Weights of a small transformer language model: LayerNorm before each block.
Each number is 500 + 25 x the weight over its row's rms, rounded and kept within 0 to 999. Layers, rows and columns count from 0. Numbers have three digits each. The size before them is the row's rms in percent of the matrix's.

# layer 13 MLP down, 64x128, rms 0.427, rows 0-63, columns 0-31
137:480437494487488504504523445492520498477488495498491494494487483486517463442580515532526506483428
102:508488487523529476543501476494530486500502494533467516458494494481480504491459523495501527486545
102:508522535481492515541482491488482525467521511453521465510471531446496516501526483517466446493500
102:505515475515497497495503538510501506515546519479534491481543478522485500532492537507498532520456
078:487471464535492509502528499561489502492478536496502464502486487535496536513517538468460538493489
101:473536497491482503484529465532471510483504500502502481516503473557522485513492490486453552473476
101:475519481556516492473506554502453501499556544502461473502515515512461458504510520472475525495535
113:560484512513520507557492490462487497529526469505474505538517479480500483525480501506508539461467
087:491492501522528480488543515493502505501517505535477463496488481502471504503488482461553483515484
101:553523503473509527534471455499518499476550537474457470513507529473509497519490490505452513497562
122:496490516518486488452528484531512526521479471511491529500489557490501483479490552507502521483435
092:487565513517531466516507523510488445535526474522552507545480502458489490546480430430499499469476
107:494550498491478506512523530445451495533500498474499479475515492507483530524528508508486514528497
087:478501510477492490470465539497508494510507510468518489479524491532478485475486468463528499557506
103:500514506471463462541490524515505483480469489492504525468492486536536479500504495534501492464553
100:497479513469494461499470495502496454507517504483465483514514494513543521504535512473548447515471
109:484507478505484489481508562511506480496497517450478477505476521466494471515526502505448465507556
096:487511519464484453490455510512468485506513481486516559545518502485487507471494486529504478516457
105:499515516481499514514536507513477509515529555507469499499530477567516494511505486488506433474466
099:503510516507463508539477463497466488467496508486499538524525505524523508528487524530497523460507
100:515524471514529518493502500500486518540464493492521482510475437471512514498485521455505467548560
085:467500534468486454498509519527451540505477493487511489487485487504475492504501497512498532517532
095:513528496509502536485507504487519494492525535548489445458486496486495482520499505522482524515500
092:482540492478502507494497489476519531528498501523483484500539480501480474509509521510531505472517
095:498500498497512471551523533460512517529511450508506482527493494522515473484466493453511477511490
100:465522492479540486504520505532506493463461513512495473468458526500519465475507488511491465527450
095:467501493493491528478496505525497517521519518508506490504508480466472514509498495484447445481521
112:518473526490488534478509488497446484492499520496536498484457522457491485487478509529422502494456
091:525495473518459475517488531477516502514522503492506518444515512536497514485448487495502505533527
097:495504510508535513436460474528532501461479496486483514511544463509494493485460461492513470509489
111:514536500496499493509441461505533510487551498467542467472479502494473477483463501449542531500534
095:527493443534518492503483496516521526496489501502492521486506509525502513500484461503537494519455
086:497518452497546508474528513502492531507541478503516515445527489479450503504493514517487539491476
101:499540522479486501495524539508481509534503540505500497533482508504506476510515489469518500472438
098:500441524503517528510460539505473522485491535509456460482513457504502503475531476485485471485450
095:517509531518525466541498488441480492518499478499461497527492444533512493483503469517539482509492
113:488496519544513513510497468523472496491491513551472451528482449517540498469474492494516471453527
091:515538543488488578514506505501527506481493541438510506495516495438517552496473524487464481505536
105:520512484508511473495526518504485482482515487468527559521485528515546488521490507508513538456523
102:510501505505483516460516484506469506494513505519522525506511489519521483524466467501509468517541
138:497490429495501533455485511477487457473509476488537466514509481471529534469511541495478469489458
093:492539476534499430483521522494516539468519497487478489488483503493495513499486494519514523520530
088:490469501488509502520489493509470485510509468501535521535492467525499477483507470462525504526497
093:467461529483474452491409473485441474493444489493493495492498496547497544441511504503537473522504
099:531490492499529483474475514505512504506503488496489530543479504523504501534477532465514540490508
093:507493452482514535454547508497505499461536474517470477488505513488495464513512508497486482528525
087:491452523520502493495471512525495512476521514473551495535548540530515512484540548505459538468517
093:488440505483527568537460547521507474522481523532504489492472514532521527462499514535457533489498
100:482486491521527467504529502487468492507499485479445524534474499542495517503481490518482502501514
112:517478494473501475505474491498512506491490517516546535540514483487532496497537529489554537515509
098:478495478509468495476546479495505495499531512525487498458529478496479517532449511501506534504547
092:492524471468527504543498464461534523520517488534499494479508504481509472476490498512508532538484
101:493508505479489549486503494484510469494512544497514482466512494477501476501483517525521451467503
093:542467527500532519478449479515495508447524456510478496521483501536493522528486470499516479513548
095:500517517482498547542525478520551508512500492489506511470528470487485448485537498484503472493543
116:507457506489491441564496477496500485514532457465517527523481520489465492490554474517522525487470
085:525484497500483504463508513513484516493489488488496515506515477461441474517468544476531464484461
088:504518511524489498559509475504528497452519498478504484519491470449521499488500459512543502512504
097:474476480464511516474483474529528507467535477509507499510497541533504528485455539494494525453500
096:460561522494448530488512499490524484479458487495584518517510479522488477504456504516532514498494
105:445509508500505493467514508519512487469504518465527464513510471503527481473505502514498490546546
097:548493527510505516457539507517478506518516498466508535472473550500522482517515496535479485517488
099:506543481503519510516507509418498511514493528523461457530479480433486483480524507511486468528506
105:511483486510526479456510512555532509523503508483514480460497480465500482485511462449532468514550